config.yaml
num_hidden_layers: 26
num_attention_heads: 3
head_dim: 128
vocab_size: 1024
rope_theta: 4220.0
qk_norm: false
init: "normal"
learning_rate: 0.00134
warmup_steps: 236
batch_tokens: 131072
dataset: "wikipedia_en"
Each number is 128 + 24 x the weight over its row's rms, rounded and kept within 0 to 255. Layers, rows and columns count from 0. Numbers have three digits each. The size before them is the row's rms in percent of the matrix's.

# layer 3 attention output, 256x384, rms 0.0598, rows 145-255, columns 192-287
108:096065105083141136102162110070112122113140136124128143119126116140172119089112130097147157133139087107125156143152067114068159134127102117113152124113138105174084117179158133122135178153123093105091119140129133160179157125141147108115139088087082082099110121151157145146135134130131092105
089:094123166111109143160146163114130152149157139138122118095133108142129135094165107098100153162124137147106130099086101157160112124156133130152123080166163132119092136115081158114135112175142161150156103117145165123149118146125109126147145159117174124112154136143119138175101151126123098104
104:090165163123130106148137107154137123165116117066112115128140069112144162109154126115151115156154134123118158099112117170120118076125107170146097116088108160085169091114120109140127143130188166150107144108156140080133135142138122078096144069096127096144133108109133162138127090162148139123
112:116114082110083144093124070129103094115161129193103119135095165126162129147117130141102130136101088137135135132154123100125159106150098144107166111087146165169105116163157118090120118127090089122133122139156111137130111135094141142113126145139133144122117123121122110108157116152119119101
097:076097159130121130134152141134125134132140122135183101100155118123129126129118091122137129104123171119130156150139108145131149161109131153143126140157110107139150129108133110118133142103179135148155165144129150125150128119150191138092068155103151138109166119099061145101105124131139129088
106:126133190157136127144139106135135142165073129122113075078157120143124125126106157106154085118174133092109100159173125088130166097068110113130117158079043106147140160105113091089058144106127133136108099137132125125152133123107133129151108147097149124143138131105152127122114107113135126139
113:106190139118062131156122142120116152194138116119091106092089174104140168145121140149079149164096112100141125098139143083137087123066122125157147087097150145137110120103074116141117106116157116173126129143143106119134131133132138078099132136143137109129127093150155160118117106145115127109
091:115117145177107174111148094102163149128120148088093141077151111086148099182125095081143152165102111140117154132096086131097152136171154111106156120129145120130124113155166147096113165134105072143130123122128146095115071137103170136099110149137175127153132130086091127150140113136151129143
090:114121109164151087097135134151114098116142133135139135141127166149090141103150129141172164103106132143107135143179101127163093122137133167162114129146110155150136111119130140111140113121094131119126158155162148109137175133130153082138098134124151142119158151146124154140072104102151147137
104:113194135103117128105103127138083103159143077107145124125052109135133151095129167131110131149174128115091113093165168148127111105179109072144137111150143155061156138089125107166119097133133127149106102166167116134140110149139116107096120126127131084142113124149141142125165143110113126072
084:117128130120174131165197135132117173122136158102118074093132111133153088107106118141170173169088127130122164129115110125108155127093122108179119071197098093142144084182117127105158186102151182135147185125155149096133147138143116072126114108125125125126126131159175089141095156134127160127
105:135133150157147091129132119114096165139125159108112125106184135126157106135098109120152112158109150124131122157087122100151116095104152141167123101168115076133160106138116106078152153141118151093110125110115134118122105135144115127142151098114130134131125125150155128153147111133141152158
096:111091155142100137121143138166149141147147092145152156168099134106160124116127110100096125106147154137178153135139140166095118227157116113091140128123148142169098136124137096162159119150124112167142121099107120146142170111077135111148120150108109142115137116106161123127106160114103066131
096:122138151153164122150132145082119115117127147160119115170157143135112123138094120118165149125082144135144116127115083130106109156136148143141087116158106143139105123116118144146160139112127156133091090156132153157133111110094114124149148168120118110125114133127166102184120134116108062151
106:122160131109145123130108116116136113136130143166130126126145155099112189149131120065151144140076077132161128127118112128158122105156118148094112122125157163133093124139135134157099107088122130144094126136125133135127105126106124077120165132156134139126094139117150171171156096117149138140
098:152088130165123153139101119093144145145134109110109163162162144094164109153081115123118116123119141142165162147087126140128150153100151161119149159137147107157116114102149122090157141151096120145166131183133111094111167170118113102142126106148129100151153090165118125102154126117084157077
097:134185149150081092141101150117143147157118126102099131108119154123142175131126146129111152156132131131179133095113154130139070122097143131134136125117140120148168152096090070129083106150113098119159138119112165130167133111126120176136131159137123152102162166109099082146109172120130103117
090:125139115126126141105081150187121095138106148162175107131110079145148114088132117143130110125170116105112118164147140151127151122165130126112131132145130103159092159113141157139139116102126136141150112122129134100138160163122146179163094139109150162119139134118159104106128144109115149101
105:106128124130146133124083143153096108131149094136140134109162108119089168116156135154151153135128129152104120161129117127151125157107121128159103172142098169147132154100143134174153120109153137100082120182110108135098099151129159052078133083106113088109091113169120154118183144076155159125
102:134129191123128157098089150092159119143169086117124140130123126101153130112135149137137129113140113116157154109107111119139138152104116112142142129109130112128114125128143135131121148158138115175136078171136097140097104115153125139151130165154128125175120128109129123124117155127107138147
119:112116135122117100109104145164157117147115142121079132134111159144134174132149148152136106094160144129096166151174102095126103100165113123145102114125120119132105130115129129096089099189123136113164156112143150139137130150109114153138127132161144140115164118149093119138103101144087157139
103:140116079144135151132151171137112104088132151140139164190099124129119146159127125136140109105094153186144161159140115137109127163156118149089102093142164141120081114175082181130149115134150150106115130113118184105125096118116105091125146133140138103126155100134123138130106093098122127164
091:077109135111126141119123105106122138135123117126120127124156124136149119152106146082110139159129089169149144155115121122095166143115095169108158138108132104103123088124141157113116163120109083124110174126128118143142102100148114085147125121130121160129131163143087155123157148111169147143
094:071173137146069086102133098141101141192129121118115106103129144132119151119108135100101123141135164087122136121134111139112115125104124167146152114114120175121179113109087084129147100127121136112086146140132120132125126125117177108120095150105140128112145151148143178143121143097156134162
081:148135153174105147112110162149149131124116117145119144174107136091155131139153120114136135101147107140155129084124130119105149128124151094092163108150169147145113139151125131126125112174136111136152114098122095129145169144137103126130165078106092128114094114106187114123119134136100134121
081:128157105152157163097140144144101150123141134201160164160078125134133108091148114118142106140141079145151125150112101140132136162193137098095108136188139140145106108113127144159131154118116114129131151131101145126094141135167120162110172114156126126156118122113088120119159107141139168101
130:142097154141158148089137097115107116115156118164164134151145121121163108172105123083158116150112134135168147132140092109078191154182086100104138145167147105175112094178124149086128167120069096097139157158114134149165161116126128135131101114118112167101143163123156132091100127132128146133
097:158108167105128158186129165170171136114089160194087115117111178097101128163120117130120148076096122134116119124157167095142136165087145153111141131129116132140097189134082140151112103133111121095156118162107145144147148102123134133149107113104112138106144125123129113087134124107110155134
098:130158102112116128144123156130148096133129111138112131140097118100080143111174140171147177096113148122141118119129151136123116119091120111145133131085122156116094127121128174161107126107133099124107115162135111088087125124095109130087149115149108082162097111131106114084146116142114123128
100:110145098153116134119154088102118142147127095087125105102131142162126143151086166097147108151164120136128116141117106154136152112113105115136126128114097140072162096128100133115097145087143142095145133135127159080117082181115080164144095165139145119151148131150112110140135090175093148125
099:122179112104154121167133104178077122174158114140138116117106132145115125088105083134128101174096151102127083140127126136148097115138148123151132094142121139145090088099131131178118099088151174081105120126109099121124158133117181169126137140131104138093113116136126108118151130125116141146
098:124115073100124165155131124119093137109135111161073082149114164133155088118119078155126158150138126144128112094118116131127127126119166121159149095156151147126170118124146152149151117125126124130102133114142088117103113137173122165090102089149114149135119133102084089114142141109162147105
088:129098157125155161117125163124172149152106143136102134129130145137131154142131123114138122132159184142082135114134126106146093131184144120143104150165111119065145141072131138118143130132139149151131131117125173118136095130156143148103128148123161097148143107101070167153119123155151126094
084:160112172135139124157162158134169092107083148125123116113122125169095089154185139104110126122150155101093053062132134140112121118126134082133127131105094136112121209115105093109143170093117122125122120148094155109114131142105142087118144112150122114120117138163157085143131123123154109161
096:139116114133114152109105127145142091098126145144140136122120117123150121154167160157110167123157106170107120102112175139133162083145108123097132141133151129099151144115146122083136128155099084128115118102110086132123133069132164168076158134096109079120106106124066135105169183148161085113
082:126138115100131129138143152113172139144141127102165092123107081146120124106112146121109163122123144142151153140135187099143107160138085116136139131183117110106123123117121116162160130113121167125128161116144144135125158087170139165148109142131135124135117147126112138130140127159118174105
094:136111118116100143124100156140115136134125127173072114147125131124134097119128116126121168142134165119149112127128138126155121092122177141140197112197162135148140143118135151139145099149126100086087110111106133124103078094119120090098167094115110081126106124159107131142161143108144112138
097:112137119102125137152165181126110131126138136133080116114122114111113164116118097151133163133146153138107130122111123154109134144116124127153146100158136154123105125123073125155174115118147142130088110091143128127142108086121150121170160161125148125139135130134158146157139162124149120146
110:117166128124148092181164138142111116153162128124110115131096144092087108106103084181152160100075138125146089125148137141126115112111136171176156085126125164140113074124117130157163116091171176131127101137109111157093145132099103151151119127166113148127096150146154097115132122120087122128
095:083159177093161101101130100133106128134147149129164103144093082160137152099129168144154134174155135102091134119113134127131140109123111120133105127156110159126132122146129095161132126122141177134136161112139146118106126144111095173123092119154165158166125153078088105084134086166146122127
127:087087096124132121089132056122064137111175133148133126137170110133153084138122126131146154181117102137138153147104065128117178098136115172156132144127144132145164054182177127107147159121116121104162133116131126101114122122102093182115149117147120113134128086157076115089128125176104148118
110:081078154123151129124135155146116125141129170114171114141141126146157118152163109137099124162173168107104112106155107132100093123176115111168112138158146146109145148107126115141153160118162124150111121158142120118143136181126124115144104107112136100150131109108162130149147092116144125124
085:105132134149131070126138122159110093140142134144176060144166088146150141104153121118112134154159123074118118108112096142119137059173120134185112133105137160167145131094166114115077124074156131139117157138100135099121127149128134128099124086128153110137149152098063142134143113100187164121
099:113173137148122149121132124125127105147132118137140113088127147112106129153113167104135135166107150099128090095118169140139142125119126114135140134144101148121120154115101116112174118101073114116122141156109133155132117131164098158106109131124132115130098169117129119095152114140128135101
099:094129139112122137153156137149116148128098135136091105152142150181084142132146148102106164154135150139143102121121128123146095126132146154117093138144098177094172150085142134151120111133134148121119107092146129140138141119121141139162144179107132103121135140105146119169133185139114081120
100:119155127128083148176129142125129150149154077132121171094120125083087162128107110160121148109096118174154150153149160115145137160107146135127142135146122158120194138082123110175079095134149117132152106172116104113091156154141132141111105116137122075141125078138076110088134126127104122087
128:127127126126153108109130137134152109130136145116123130149128113141127173126173145098136117103140108132108130143124125092153103115137115123117101129099141116093124159127137133119098119135141137137153152091118176128165136117141106156115119175097125119103156137134136080151062139155138063118
083:127132126180096115146136149102129164114083147112078150058149135112113129185120127084130132158119154098146143088128110156122121164140182145113137156155120141154127151133084116105150152137129120100151135121136156123107094161120130127169127125132125174145155135116121113126139109151137141153
080:135117124111180167143169059133122132122159155102146109082171101156092108124142130115142132159139140144091115108139096108136170138157102128121066134104106127088134111173160096145136151113108190132140102106160129119108120115100155168176099187089151137139141148103120127138157146140107090165
100:159125137151079162143113161123121139138121104166100160162099159094101098167121108140099110112120129146152148135138122140102133157106144103094154143132160145179088166111136146142131102149097086153099113155114137121098098106089112103131145167175160123166111133109160153145156112118115122132
133:115090108137124137126141124100107092121129105141106111143171093126152101169111129111158155151117136136134151136132088107071162115137099137162134123148111120152113118128135187096164160142072117123136089144112081155092117110124100141103148141161105116148101104145114102101135158129115146140
111:170098129182135092142112178132164158125086140103116157162155134108113109148152097135093109099121178131150133116118124116133090115164154134163159142147102159142156157081112123095150129156126146115130156133135148120122104140135106115104147096149126117114149127132075093112138090103142165116
112:138151165181072108137129154113116151131110113141084175158147211077142106204099111100118088101075112174185156143106105131129112124124162154100136125131141167145166116105081148074098087152132088096143175153149180100158151121136110124126101127124158140116190182112105115135082103123147124139
101:128161138130113111149177112111111114118119088112119146172118134117137115135152072101153078118126124128169159154145089116122097110109120141112159107093140140081140143145111154126059121148155102122145103137134140139125155160109115149149134128130097144127143106140157108143097091111089110148
119:149114079122126148084115149136150133109127138114131117129110124150147135139121166145130086106175122146124153152152138103081125166131113088131125140134150093110114164153164172106130133143096120174183163146147131108146150099170161113085093138165146145138151101111079116071096126116135164075
126:127148125148139121151136135095110113095088143160154122151163125139089116141113143111159112088119112125138114116114145145125138121109129125116122181137077133116124147122115140121156141106134114078109092135106124129080131097085148133163145129116092148133129159144122084156141185114138094189
107:119124149131114147123093109095134112143137098101123165109161130097137141106088135121138120123096113131111133157114128137141159155118150148107132128103114106131125127113148138129115119151107119116094107140172111115134142139137136112160119106124147120161133151124122107128122178133145116129
091:140076134125181102133102144143139042052125164123138136139168070148134123129191149143176120107132134112042109133130132114087161092123091130146107126085068130120109161150128151108146144143156146125137108153134103157139160155094091114147143106129125118116116129157174095144132103151100124141
088:140114143121107161158113142103127148151111108130127174144144124089114092122077085134108147095066137151165153134100159113105122168102163131137159125146094121136135135098092145120160156086110106119122119125101110127087142104127142170124120156150094137159080140128095120112164126111135160139
098:136205102127119141173154147113132156167102130163129109107071133133110119143118115144135129135123158111131107100177139127116068139127150084105115091180145135126113162144080112137138119099141156152118096122102093132167182159106127146153121116123106130114115122111180162109131100157113124145
093:118156159130114094172129114129134136141098122113128104136155129137118145138148124119161115128147151102134123144127142153169098108081143126149088147127101110134143157096122075141107144111169144110139170135098155095121164154141119113127130118089120121097123133144141132126079127128154145149
100:108169140135114142134138146114106132133121121142124123161101141123118129151142148119153130113148148133142143118133139091113104129130096130162097137137103179076124141135118177099136149152156127164170128144114174111113102136131125067118135123155122136144132112152114134127146101103115120074
108:123112112139171098114116107141110118104121152156152111124121116160106111115157116123117133124153153105101105154120105142134130144192144081112097172165133114135088137141173136134133133111161146155087093143134116114110089136112160086130158115106116088161106107109125124153175125125142126143
111:096143152112120093118106099108122103127138112092173128102171123130137145111146157131106144148121099114146095161104137136142132130105119121163133158103092119090148099102133102132114155118139128173140138124121128105147117137125127092077123153128129119141116115107127138121126119159136091098
088:131123115154134104108113173127124128080105187169164110165104122141144123155154176135134148092152179121120115102083147137102125107130109142121118157164092111149142112142124096130192151141182100112106116099121083145124116095134161135118168083144127146085113120155104146158143154103149160152
095:120129127098181120168176144167124162098114167107088088084151134175076144118124110085145157154114137116104111106134097140142110164090123149124104105116123109123087113144104181165119128088158170093086125123127107133127173144106132123156157087089097130129119147114183131125148148126121131178
097:152061141136156193113134127150145143108154125163112152154136123142133118103127100092119115105146116149133142117108080113144146135175145127093130171193159146130118110114136144118129118176148142131158102110105134169118096156124155111139101156118110119120126108166126109109152150122080080085
094:105129115130159130149143163145083128135138136132138113163125117144115150131103148127139176116103117128141122091098140099133124123102114197139098138169131184112121100116100139160167100163151147098104106150136117121104098142134137130142139127113131107129126147166142118176153127157134114152
115:146106107101108136170120150173138107109123152133128149102107101138115152113166161173100154098154147149104079118135195133125107143132134104103120147160143133116107179113098092119166095178116122144147104073145126140173120109130143103169118162099125131095161122151145149164109196104117069129
096:146134114129143125136125115149131118122126141160118091142108133145139112130147134124126103124136150124117073112113159130163142094140129119128099147140141125110138133120113093121112106107114148103158200070148136108138152126133087176162096142097135161114158166108145142085062112192121156139
108:135111150134110114132145119165135151106137155143110136141115177154136147129162116115082120151140118145127114144172091078131085126187138144134145109091146139146121120096162092115068134126147139096146132132107147161110092136115152133153138133145135175101114140128101132127133110127135156151
107:130106128130094117110144135117164088130145147129127139151148154127103175156150142148100151105089132128131149122161124097153063144127136159154126151097123139128121147096120151125109100148137130147145141176120131161163161159129163112085107127115103126090152150100105108120105107105143095095
099:114091082168156111119124127158110136105145113168130133174088169145136131133139118157125090079126161154089127202141092114146085155143144167118085140149140115140125141143143124095161076126168164143123131074136148120148106143151089139142137123117147141091144132128156126185091148109113102138
112:142132125115163138175180121145102138128112156136166093140154117117131101126048085087164079109129187109133098134114149151101149119081104148135107126120079141118149106115074117162131158073166147119124120136116139144155115103127092116144158098134108125121121151120138104127114133115127128148
102:137099141116130178123122152124159092107118102143139102171169087157123123112158164133146106094162137138103121113106140132107159130114144142128086162136089142145139164097160156135160118130124153117138107192134091114085144154124122117114122085156133087165108118168131129082157132127103175077
100:173113145120123143151122175159165121119113151124122120097114131120119132123156128141111092090122149188111109134127157091116121103143131111130121116141111123108145174108096126084110097133115166126145098062129130133125135072104065202165127186139104132135126122137141066112123164157089099128
104:151117105112140147137161126145127139108105140174108136135118140128135106151115112121128128095117148138159121140149131140115140161128123104079128116112148131152101128179109143118130133124105105112175120085119129182152144113128113138170128127122112181096138104126129108125098140125093110148
102:151134124102095169160113115133156149130102120115109155104133138106119116135139100141114142150136114125115137103115144147127102140136163106087140142103154110091153135144130109164110110131111106172165148112124137108122134140161125165080085127159172124142140110078051123116138085163109109087
105:089150141116159124146136109132106151151156144161133081114132133159113182078149144106139152154122138112079122136109108117171100113109111147145081125140119160106144104105123087163115138078156186132145134079101129145142161150111114153131126126115102131091114150114162152121131153144125080115
106:138171145085170154127174122152105116127163120154174136166077135149120132085108129110125064111155088139154122132118148155157144151147096126086112132125136139094087104125139141141131119151138163112143138084117130142140147100131117161132161129136121157117132167114102103133142162154112077105
104:118122104177162091122146120117110190106127156148123111152180193128133134128100112124168125113122122147136100146115087129148115104098162152145093124163154107138153069119130113109127138100149167160121102109123088198151091129151110142152097151144134160104130147109142095149125178082120093158
108:115114149116120132117065099127097127155161088087104134134131126100170161080125133166120106149140092153067167161082115139146127110132118132157112115106138130114134101105165101138120116140138145138143117084102096138111126151109086110143128124144103142129121138133128135100137148126110089138
110:107098148151126108095128151137111096132128126099204145142109093138135138114154154149144101107164124111085171151131115117104145160097106060156154128139119123108114158143119146126129153177163115160179164171121135132165137141180137086109094106111123138102138114136142159090113113124120142079
114:125109129116130132098113099107128124129116162156156121154118132127131095120113131149122163158130130103132141108132143144125122130132126111136163157125127098108127112148136134140156182118092095096126205114127149109161162098130166143123129136145127162103162165116107120108106100122157163151
087:094089128111127086106161078129137088133159117084161126114108084119147113091167152119149134105144181079089142141133129181086128145141100114119115147125101129112119103165130133142130150142155136131101116163172145118145147102092094078129148145120086113154128140139163113145092131128113106144
097:111135108105106136102137122166124139118135129150119108098105133150118124095142132118119131125101136131084124121161118109150121137119126124140155074113124138119129140167115133117128107105150143102151187143133191099129163124124135140109106107143119186091158138136106117122103092141113160115
105:137101134130141128145072132111136107113077091105138142129160127098122115169149089150142140103122164138132123166105155162104156124106115099147135170126074107145179164135114136116144160103106076124149094164112088146062127146111111153108097105150131141167105117144099110078157108120122147119
098:141115109185101149113135127077124112120137081131122168149157137118135089164121122098135085102134114157161174158109101128120161120095123118110167139147147093129141131136123153065126144141105095084133181122131180105105101128144121136119123102130140144141168149124093158111100106109146175136
099:126133140124144105079108100090134122111109137109138139134143109156139090113175163109149128136167088112103097103111141127142118103123157091127136160123109106087142158142155080109149124137125111113101089115125112115087089172140093089138142082124122114147098110166163160164156159127100121144
086:172125071108137163153134125157120173109160122190097151115132125139100108116064090154107110138090112199095114193152150127150181132109166172097155087137146106164144102111101115128134082074116156121112151085134141102130077116118123116145131135156136147140124112138104145145112136115149137157
103:108180113118122128120128124087101115149131089123125159138104119084133160133124098132170103118117100151147151117139120150137136105178129126113115113170130147110120125147137148127121097170159116116143155184128161104124119133171161100096118120157162134118147122168094130119134071095140159093
115:108180096132091123124144068127093174152165144180108120075145153110120126149102110125106158170113142137156122120136124127145132120125114167116124131120173128143157075161130066124133142096080098129108132103145135151185140109116148110147126149114140129113131162114181147152108142133126108142
096:171130119133155096165156144147172105103122142154117113108115131132127151123141159142133114087097088156123103164151121098135125114118117118114112115116097123142079142124121089110088115118152149115151161099139169126137108175131068169141115161125129128141146151119140150109082101133111177135
088:131124123138098150109110128110108132154145128165181145107126116103150085119064107163095094123108153128120136141110154152138156112149125172124131125122126096153128103118130160093183098135100104113164135094117122155140183117125128152159118140131144181120133145085148122124081113136140140169
100:142131154120158103098106124113193121108111155110166116117111096111157138126176145082143107117143144096104135137075144146106161097156118100081111102087124101136109128146138097124094152111133122141110087094089120137133084078082162120151165174160105147124117118131137135141138166101136083169
092:137124157135106125132086150142139138157177058114155171109143114073113142091135111178084144104077055173179156165137099094159141156132133165122184132136148086159137097101169094149090119146122124103108125163169130123123156075119167104119137127120138110135159169129126094140116154121146103117
094:140109107146107090102069129124143147130140122158105142123148143115131162119152120109102108091129149118106117152184098120136112102157143184121183141097161121140167129097141099129101100123145111123096121114118144145131096134127087132160130149133158106154118155088133146173145129120150120139
107:136116117167121106163131146130157157143106161080137151122144143122120132135143116141115130112109172121128129105100129141144090137117147129133130128144118129090150129123074112116150138146122147126164167132124186140161147137123150116156117159129140164082172185137146122139090117113135142122
098:133195101146113134131145136120122119111133106117107105140107112140113111131111156123129132139123101153173116092091142132097130105096127133131139081113103163133174097143123105146164128109131147120083116108108087159126127096107104157114180116141085126154078124096138107100161100151146132147
093:127077138091129130097134127106139141170157103105142137125107124130123184097127138163098082102140145089107149158167119092119115169128112131131145160138137104120117136110133117161148138147141150115119102156128117138081119193091169095164132129135132146120118145126169171167158105153122153132
093:123129137134168110152127133108096104120094149118153157114136114091104128145125094160156167133087128124144116169141140136149099119143109108151136134156105118129082131141141129094155164113155125092144112153078131128108118132107152128114118122135114114144075100152139142108169098132131108138
097:089148140067160116140150095119078124134144103094201111146091083129149082084107110148162128127140118095120154143138144117115139106102116082160134127145132111134153111157161114171125146097172163150131133134137108115117149100132153164107088131128117126163137137079108142096133105131149158135
106:119153142123125165147175123144136148136157117115077110093159124141107146114166106096105115186153116129154118102076096181175115132125156148114124118161164164073162100113121096147138111116132166125120164110151110134160113123155102143136128129134127131104142133132125136138091138158126118124
098:117101162129117137136127117076154114125135106132114141153126132128094138126164123084119113113133096135122135148109130139118133167158153115101148149092119178138129165109169128147113122135114124133136143091117134153135145104138153123135132140109095160123145102113158182124102166114111110163
103:122092145118146124126130104161140167156147122105141169101165162109123159114087115151141136159125151099137161173153112142157112203136139139140129136116139113177116091108126062166142163124091136138103131161118096145123116116145150098115145142083119114113099111102140150171146123114170124143
115:100088106124148120085127098148096121126181140140114109179109108162174145131150124098137101158157103124108151162105084112126136084158123161130115121124192135157146099151198127121130134129167130157098107110119110157130099149112094099115143131126135107090103115145151122149129118108109099134
092:145151130119103123162134137149105146153133133120101139114114169087144164124086114178139137132098127145142148103123144119148128092122108161153112113146131156132135078123089098157135130172118117158148120151110109098117140166099129122118126106127139100129105101135142126130145120148118110110
117:128101104143159121068099099148110080075132168199172088144128133198129107146143129155095108126180116075069132121165081149120157134133144104140104182122143101165115135137190149132116113073123111133148132103125100143163165140126133145117117096076112121103120118100135105114104137140152099113
112:101072133114148111127112086132068135149138130096104131072138167091147156153115108167112136153099099125123146159147091097131106142099116156153142124096145102119109109169129112124132142123143139150138127108107089131125104120127152161106146142125125115133096098114104182104162118184112125113
091:120107132143151157091109103112131117168134101117161119098124118117128142167112166131132101145132126133136145171168136070125146162133079092129140163140123067115080160138155164112118140124093117125126138135085108098116140114141176098097131091112076117112142095128085119093118103098165102141
100:136133139144138188127157136147122156145119101103106111102165115138108132121114131151145124138163132135105122126153128130163138104108136172151088139124078136098205117080145159103126131131142153147177124114143127153125103196174131102170134108107129142106137086138160125139116133116093156117